config = dict(
    norm='rmsnorm',
    rope_fraction=1.0,
    tie_word_embeddings=False,
    learning_rate=0.00889,
    schedule='wsd',
)
Each number is 500 + 40 x the weight over its row's rms, rounded and kept within 0 to 999. Layers, rows and columns count from 0. Numbers have three digits each. The size before them is the row's rms in percent of the matrix's.

# layer 2 MLP gate, 320x128, rms 0.206, rows 100-319, columns 64-95
106:517475441452558441474496471476422541480586496510484514493451456501461546478526427537571503540551
100:470529498539502472482521482453441575521454451535473452537546527444472441535502457510495549507459
108:523572454493559432493502525508494479518531540470501546519604477464547533492527524517458475486558
099:531567432474563559458504490531518529495493480525612490458501512526507504543462448536554478504426
103:548454479503473473440515463519537437442449530554502522465545545458497545521460524443559569516534
106:550428474504538399435523519445487469510462507465477403466568482473499521569495510509541550508544
103:478525486504532498595484494548546526545463521554485537555457541535477516462527484453489564434504
111:458478574439526554566447572485501463622517522535478540562493475534476477462519502518491466449478
103:457542525456517446556462541469505504512510541576517483428517527484513500499526439515506444586517
102:501551457507493552475461406492498480589475486568517506509533497541481548503483478558491518489418
096:491451508481525517555453486453507577474508497530581527522489506527578482477457505474564408498458
087:586499469528433502565535447458468524538518556488536530510458491474558438465459519524456508441559
101:493488585433478501455464421533473512568435406472490543457520550474525531431529543526555555511424
105:515451520435451483503491444503490501551574489528444546508464550579515486538569488527497511494545
091:517486479530551475547489562541466517518472512490565491487390438454496478466504468485500419497532
107:485536574454531462407527452463518474489560500579485458432535467473533540430549483498506531510554
099:577505483490508564530434498474514517541468575530502449499507525521549522421525531463532521484505
093:512532450532460526558604533518521520529500520535537446555514436477500442417490505515568482509516
100:488508540436571479470541506494484494523504505468496431517487563504491522597579440486493537565539
105:520457504555454488572541484510506487499516482499410492546581397595513495519436511446431493508419
099:506475474495562490483510541499477494536480514492498478513478472530492548541532541583498522510460
097:562454509505466512554553561481507535486604457502495519571490471534542450491520514482475537502466
098:450539515557576462526558525494505500445525440421475447508537473509521569480525545565504445510513
101:466495490606479503502560481448478441484523503504500465418531496484489563475498529507489478532437
097:453550476519596488543422491552509464468483355580504510538497501540511483552556446419445496457447
093:510572464469515479524457381467455444523531511496476511626480539578457467508547508453513493455515
088:495544531490518512476493404441486543529495452477507448490526463567443550457520538539522469555525
090:534512533457461503535520490511455541494552513510535418500487521482572487474463449462453511488546
100:514533427500508523593517532494603516509467475523485499564473518555495524528467507494587509492437
101:556554505474477489509496576444481466520499394535440472498469421619445475465444570484521455519514
104:538499546451488497504471491471445557475492437539486507470532490590533478522486466526558530535436
094:539444586522442423518457535497503546447524487463504510468512561501461547474505399493543535559464
110:456499465517524484511499500426486512561509461499444490465493446510424489481501446533499510525517
096:492527479510488496468551496543443437507482509488497461520494462491519460473450482473459512506491
100:497518475502438528537546570556580519526505481562520570489500476515421529482483502479537487484536
101:493530497509536534503519564535493537548537517497404430451507515438466538479531369456522506483534
100:560537493453502459447531487495492536466532507460531469456488508492440428491516426483528484410528
110:507549513520512502528485508537501536525556454494501538519443471518552505486446504467490484450553
097:485446465512584537541377442475601534551514456462549446498515492543576509544500498472548535564515
100:512506485516525489526474536485505481491522440571497507469464470465465516448518551488464530528454
105:453503502476453438464543512505541493510490537497535500513570470471632451599544499470472464423519
097:525587454478518514448540439492516480486470541578601514563569581497466495464561495479471521480456
095:477459484553503447545426451467473544442523465618527537467550544530440503505497455526510526522510
105:535525481512489503463498437544526503488566505481543515466466471434467574449529510490497522543528
099:481480521499563574505489470479508478527540503546421520418422538506485455501520554536558457458484
100:517447500496542561538438548517477467565525470498540494503522513511505423518508527492515536506457
094:501448523480445458469544469515575500483533523586495490473438480553550511542512543509512554439483
097:474596518482554537526447537526544568475470470568497549487543438438538454534507458509464541453502
103:457506425513525507487539535532529474462507408557451492493496430545481520505503546530496535499462
094:476503498474540473494497509496483521525497499458489523543487526438579559463515536583544456522561
101:544488569503592532536391532500471462529512502499543508441565521462542577446485476554520573474490
108:469480489487459536518488504512441461473501451478519484479487510457451478584473502459556485458515
102:516564501445574500420580530505519585432512515530502528479470487533454463528519475456521442437504
098:499562553507530575403482511493495497517490533456456443439509512490513465526507502518460532565573
101:468519470518527484513543460531513452413517459535498516436462393450482538406502522488516506502542
105:489549549436585476475459502491455472457490500514453504536491550452472519537507526472538586450536
101:576553449495511395490449472458511523521474470547487464532479416453470484523529585480475507490489
102:495495555504537462512497533404518489546516550505422521545471545454463469491528562469462482485543
110:465538442464512528515460525532413496439552401501581510512508518481556567519457582545553530548502
102:504565471470535529497510516506453479526463487524557524465513476545498494581448516559464454463566
103:497576465515478545523533514568495517531472496464472438517526489513529451526528504472442431435525
106:468489487498570527491506426520412477501478486514499520546459474496443515574487532539496486552512
099:475470524475539462519503567554590483542432474467550533482527527495482467491506534474486488492492
094:503488549494512527465537543523414498495486490457553497470583612521478571598440494516516492441441
095:460558440494546558442503516513556485536486520575563538482477544500446459460500476472539484475427
102:526475477469493459525452452526572482457471498521505554566501510531475457572545478509540553503567
106:508470519459534458470519459469479516559503514607403536480479516533474508553523490511469482479457
096:519515486493603487471482491450465483547483604537572539436494525550462486560481568493516474552445
108:507474403500484424514488514457522533512401535480552565566417477416523525467470461505478513533464
102:534498443576614441482542498518535485547505506513497516466488462500487498499550473482527494582464
088:441481551503528558470509431438471517499456548459506507569496422522412574502461490487568541470599
098:540531569490505520492511495506496425535535481500502475448549483429401503497541548496470506530439
099:553561476484481564535499400415526498504400506492509507558524476526508466511522556513493587443510
107:560455501468554501469583476388488467524471466509424491539515491500492447484551436502497445578459
108:535573497507526464512482438562485478483503441441467510418520512441520547520495493541494536492490
086:437504507446538501515550488567404561423516507468435525445564490562425542481515405452523483598533
093:419454455465514500552497509467494525548546421522505504525508454496485503493466470560419443464527
111:587546523532501446437485550499459444537531512549466487518410558475497493468519544492512465590464
100:540466481542521563573503489546502485448459492458509498568487501487481584477503527470550478557551
090:516468481429457484508468500468552445518540472471520575560468511517566503508467549480500545564505
106:509518492482584565458553488514467456470468484489490441481549532540486529456565513511456519477456
092:556509525482518477388594571516572487495534446541493466517508414476466476442504484437511537498503
107:546510592487492477495426440508489436425472555477455508526390497574482537458488514553543502566521
111:583537534455453553571527483442472496449539523511437482549493552462506519448479544481521467498470
098:552535454492541517507486433489559458588467535439506479499524480446509514487535474467537500509530
100:464469523572509549572552456475559569502481471471489431507435521498489441418550509501550563482541
095:500504488510557458461486521502511518484482553549485550434542510529476478483561530509542552449471
100:514516516506473549500523461501546488535477520455524492440520425533453562475486536502547523489447
114:538515512395527528489512485470482516538512509561424458503502452473522497436510487501453512463506
096:504486503503474510498464516539429487500470503512455427521449496437491529479581507394565511508474
096:541503498558467471449568458450490485500454553520525540543442490500506496443545437452488526461462
095:537487486479565593490495496515464450571497507490494466477476581558446496474526554470457484490458
107:516554472539538519479493476502513444490519525471574573507467532524528489525519487456561469506464
089:521538508490574495415502493505384514500472534482518480514572579521463502500504542510495501485489
099:513515533576463488503514506515419476495566466514510497423483481537472519500460601502446517516507
096:540468442453537490541460495465519451506514581473535503488555532516520529460477490468536554492494
112:526433489481545391496556547486472476519513554542525544434452425517523476493499524445499425465486
099:464596541522540529538554497463519576508556558472439549544510454513516560491504488499515530553493
090:467508568523455458511507516541510564542478481525532491487509489561496527559530479482437481488466
091:523596471558539584453544493548521483461497482448528502488425469489523508461539518523521481521513
109:510477480509494488535495527472524501469530552540443464545430463501484492526549441430457495433485
097:526509495551587519486512427470494474512483545481518448482562501493476481505536464447429518470438
102:481502456554508435497579466478460465525455566525470469524502508463492393485535519494443498499528
109:495514462485494621489506490504520555472502557509488508526451511459553502483509459530477516453559
094:533517488541544497497519515546524504561453435461471565474529531476432454470456440441511437512433
099:477499531566529507506448464485519558515492436540559476420512433478486486498506511523512500584534
100:489497449500623560503488518457417514503501509455417478460493452485479529472465521530487540514527
101:556491466548522444549479470559515451484443544502572432525540479402485522478382535491504588496495
095:547514483529513492530455480499518554498580465437486534499493526453508505435536486539516491465482
106:515520506502481539470495518456463559430547439457586474479502518506550599518563500539506468466520
099:531528566483574476472528512468483524456481478532411477535572525448453503494460511507518491434387
091:422412500514471547543514515526453500513487456543508493531547486505511527472487497476491511505519
085:550505469506468493426485494455475535521501532495459502507480521556552486434530521426545430400503
108:488489541574551500529500579505548438515548470509508532498493502563423506499446598455426440519481
100:471562477548542513485449422499497495521467556465588515526504503493432553523462556469487516483473
100:540435439474466520447556427369556500518462471518473481500513518495449497441511514509500506486517
110:478574461473538524438461548530491436553549462534499536507510450476508512479496487494486497507436
093:509523497499522537457453490524531537571489499548594530501499428502527505452496541649540492452579
112:567459478501513533594491453467533473520534499525543506570456518434482526514505536534524496411560
097:580488532505505496469487450466475469554495457443492436513542553463488567503555532495518486546520
119:551503511477449542478549490582437487495490500546455503553454479503538454475479513543502547502508
108:539563458473540436538511488484551526517477453582495573554514468495476513456460494476492506474488
086:464446491470440555525511479436428582464597486525502500476502432540532470482524500472451533459569
089:489561491524437484488494525444559530465456543445510402520517381472559547521455515441490485453573
106:579517536537530524462537462490499597509453502498467459479491528500501490501544513449550486436477
109:552485515462486552512503489521505502457514582511505519541470535500509557442493534508540474533513
101:428426456483519494505554547526541510483510489624455502479450484599406492512500535486471525504488
093:441502524520496478499515458536489529622551549516526448547525506443586527487498515480466476445457
095:446514475574464549485497508441517455607497488549532512522506395508464523512535502503474521460460
094:497518540524497438546515459461486556450493511472473521468464505488500486533498432480409479499484
104:493495496466526502496528525527566440462525547465424507501476571536540453508589480423491461542532
112:490441487515482476501501463521394500525517465514435468464527494558515520588545524517431493517421
101:569494504447490420522507536403447512446462503546464571537458538527530506534484454524475535530517
106:476530466575497481557508499555495482455497499625448510534485489528481419489457521496489513499471
095:476535570459572436448513504476509490510461439563571527483457458510495440469495461506476491471436
108:512524449538464518432444457523497484501526475492455459484542517457464501514523534440496479481529
101:541540422447531546538497511516437507597587434531506465574489500513499506434483538494475535525477
095:512518521536518519493528503536488428572519502528557503533573537517449500532492531463485582481482
101:505459422523592554522447486477469381464533531593620549521481527489531582476466429522466512497502
095:417509504506501459485558496484593461528518463514508508439573478464472512529523514468405445458527
100:498580505511593560585485559512431444485499461539536522544480480471481494459502451489557520442491
103:486481548487482522520496489504518486550515493421495510537454492561478525499477477484499549536541
093:516450485475525523554444498491531536454578574586454464507506551505531443507536478543422420430422
100:540452451459466513425529500534467532508609479559498414517451521519497526506516454469481515548479
090:416519435504466457500500524433480538518505493519545509455499440504496466514516518506453427493484
105:585481514473557552544513465525560518508534498518495468530515455557466506597502597483500607475543
098:559413496466535473473526454502507495434415513461519497571483450502468543474475567473447499551437
093:483489502456465534458554454525480481473519501425545476498506513519506533455493504505506548508434
099:439413503453481447498517471496464510460516495552442441542463559498593464473489452483523432529504
104:481420523503501489545479462554530509500549450487518525522466458628546497560468476544483475528498
098:517499503478464586438505480529571540542482476566495523549489515521539430431507538480511544482456
105:552501490419560503491522529524446536498408516520424428466502487511512441593529519462565516510484
096:541519512531494533588543505550457486541510384494455552475508471551434471546464516579499475472477
105:471496455495496490507479505428511483545543441521504483446591493537556537470445468489493485474550
100:479486515463552522440455472483511522576482530416447480493520545594543567506534449482482551462502
099:528487484538502445496453518519463513520446460499474539454534525421567469522450502514441437443486
096:567490528511422524513448486446481556517505501512483513465474521477489517458427523513505561415526
095:481517482454482482458557457548518447498543509424460489433527576556507526493459506465509538563457
092:596516516491492451475523552511571492451542502493470499612467540502505472495466506504472484551514
118:462528462509556493429509508495494482441496498533527525569460479465460444556458496497507454540484
092:468516510502443454514449499430517494506439533526458540484479597470511477451543544485491534468435
092:572463524529452518537470550504501496510443480513459490527479523513481530433533556587499520528474
100:541495567485490483487475508487462509557557518503515483475519496549504544620489467511507459506517
099:581414470491418500467474508484537525512428454517440493521473501444510579473468511465496513527521
103:569491511448481452436544510557468454471494463492570580518509459543520480523481522543514474456482
083:498490502510473541512440511422472456511525571500509572508516522430557474478368488467585492508440
102:431531561500504493489514482493501519462454504522564531527513482483555506499518424520469507458527
103:539451512492512548473566472489484534489526568530420475552513531451495520497510579496549469504528
104:470487443501461483520504474567547502505488514586410490427543507450502523467546585547460510503502
097:471469524516493497584589543490462504541526487457430500524438571461442541481428494398485508469508
105:470455470454491566472488487527481521521405519559475417428417499524554515545491558470497437487552
093:581459475473498515507407497458521483564498462532461489551501558528505450494506510546549527472604
099:510514555444466511546547506487475446472554532466521520510483507480469497513500474479496519480570
103:471480520494468567496500449525433514561484542454499497533505507540515549503537451423538476518484
109:509564510429481503481433525499538405525491518499587525592527536440457472439478532554552524518512
090:499509515441541458559507464402368485478494502441533487491563500520553490473512434495571542490510
098:450453529562549527474588489450479506482548478512468450448595431526479468491490536407490546446553
100:403516524541537473501476543561405490459485462465473504512464403496471472536529505485537479493486
100:413486467441501517493536446476409533522527559579463439524539529535475507512430545513486481499465
079:582457409450556529457493449452546553548526499568454534523491506532393485464515525533480510483481
110:519523540480508463512552504501402569467501543477542473552484513460446463537442477444449451488535
095:539556494522487554517583503519548497526536510511515557515500468532497506424515452461424429482517
107:550542427436503578521475492531516520549517447493443464467570443537488477490523566492502510506454
090:539484557496551560465511481493538567460480508498474461488511522524525555483471557521447376520476
102:412478516445535490554537510505462553455532450502512549466542502500512541499496435476486466481531
112:492500480490496569533493538482484466579546496508493481485508475545542511577480485470502534490544
104:443500494483478474425456505505547510510533528478476514533532500406489538489557456529477500517544
098:510482394530492498546515466544483464520570524416483476527532503447526503524472551528491512501564
100:514479559514483491471477536485448516509540520480510486487475475534512504498524521535622483521496
099:436496489516513555564469486506483494492559515482494526435541448462526461453479518603533504474502
099:472486578483529507471505496467488502467418434576529500495488507489509532463493470486488531501497
098:548530434524525399553492513439548517457455474585446598517586533471512496434503559483521522432448
096:533545484524442510511519360471492451445577450506494484514553517508547439574456514525494543463504
104:465501515479481528451442507445422549529521545515428511550456477456491509546507558525495458412541
100:508567521456510518454486512486501513503532423514397496499532536532462507455535575373489479539441
097:481486561472619478473428494529512435412537450470499498527493437508538565458497564509452485493463
101:474437521522496459501467596506461461519541556550507558572454539504489450452505539481499588446540
101:529588524448436512519520510447513501550470501516512557528514400528491531464472531527481514446480
104:462471473436535536575501520476435499521510508468513517490447516551465545524475540510440465485573
105:470444474425505546500483440566520485575546559516482504477547521508521553534480526560450522506401
107:553516484460510465457468505523496546562535559484483478487501548531526550509463499504492526458532
100:469563528477568530549505526413492490464511499488486532473534537499477461496525462480507454566508
100:486445486522552496462502471501435492507526423430480503428492470520523509510538564454455469546547
094:438467524552512522446486450519443453558462563452504492476541487456463525484552521438471523423544
094:520479399484471466500581456498515514540492469554451511483613528477497545477528447482568516486567
099:583526525487521531479549472543539566527537493479507529487438481440456543460498533523474507467530
104:472553578534548501514497391486557547448456487561480501462478380484465488480566531446521543490487
104:467453493474527491483565473468481462484503482478434481491504539491434488515466444450550483527499
092:467479465519516519507538480502512526493541511505454464521514446473435554561585555478494399491427
110:562552460438522488514448506489469521528516477536477423466540545476488472473493519552528495588511
093:511448530567524446489476474511547462426499568459515414534504486490527489528536492456496432532439
100:556483527531515467491449532485538582518496518477551521568503445518531530477511517494477470479482
106:492411508503504539432505536582512456500510492465499400571433511571508455503507521498511507504551
102:537496568488521460498488465490502545511525515507487451520483505429497502526519477545502488519561
102:544505471500514474472495574495533545417533510587554429527493478464552445476570452489475493570446
125:449508581484504481459482457501504532505521567500521506500529527534581491524534442449495513569502
089:460414478494467495534515511473462519511516581462443476520534562490510448565491507530561476492460
089:483555488520511502503575538563491489530504514416524487462459561490481546495467552406500483514496
104:502520545489458502500528451458578484603474491477470491512547529447426517465522536517497546481515
082:496491472485470471368547484476529460545511503470501549470550545508517480443464496425429563495462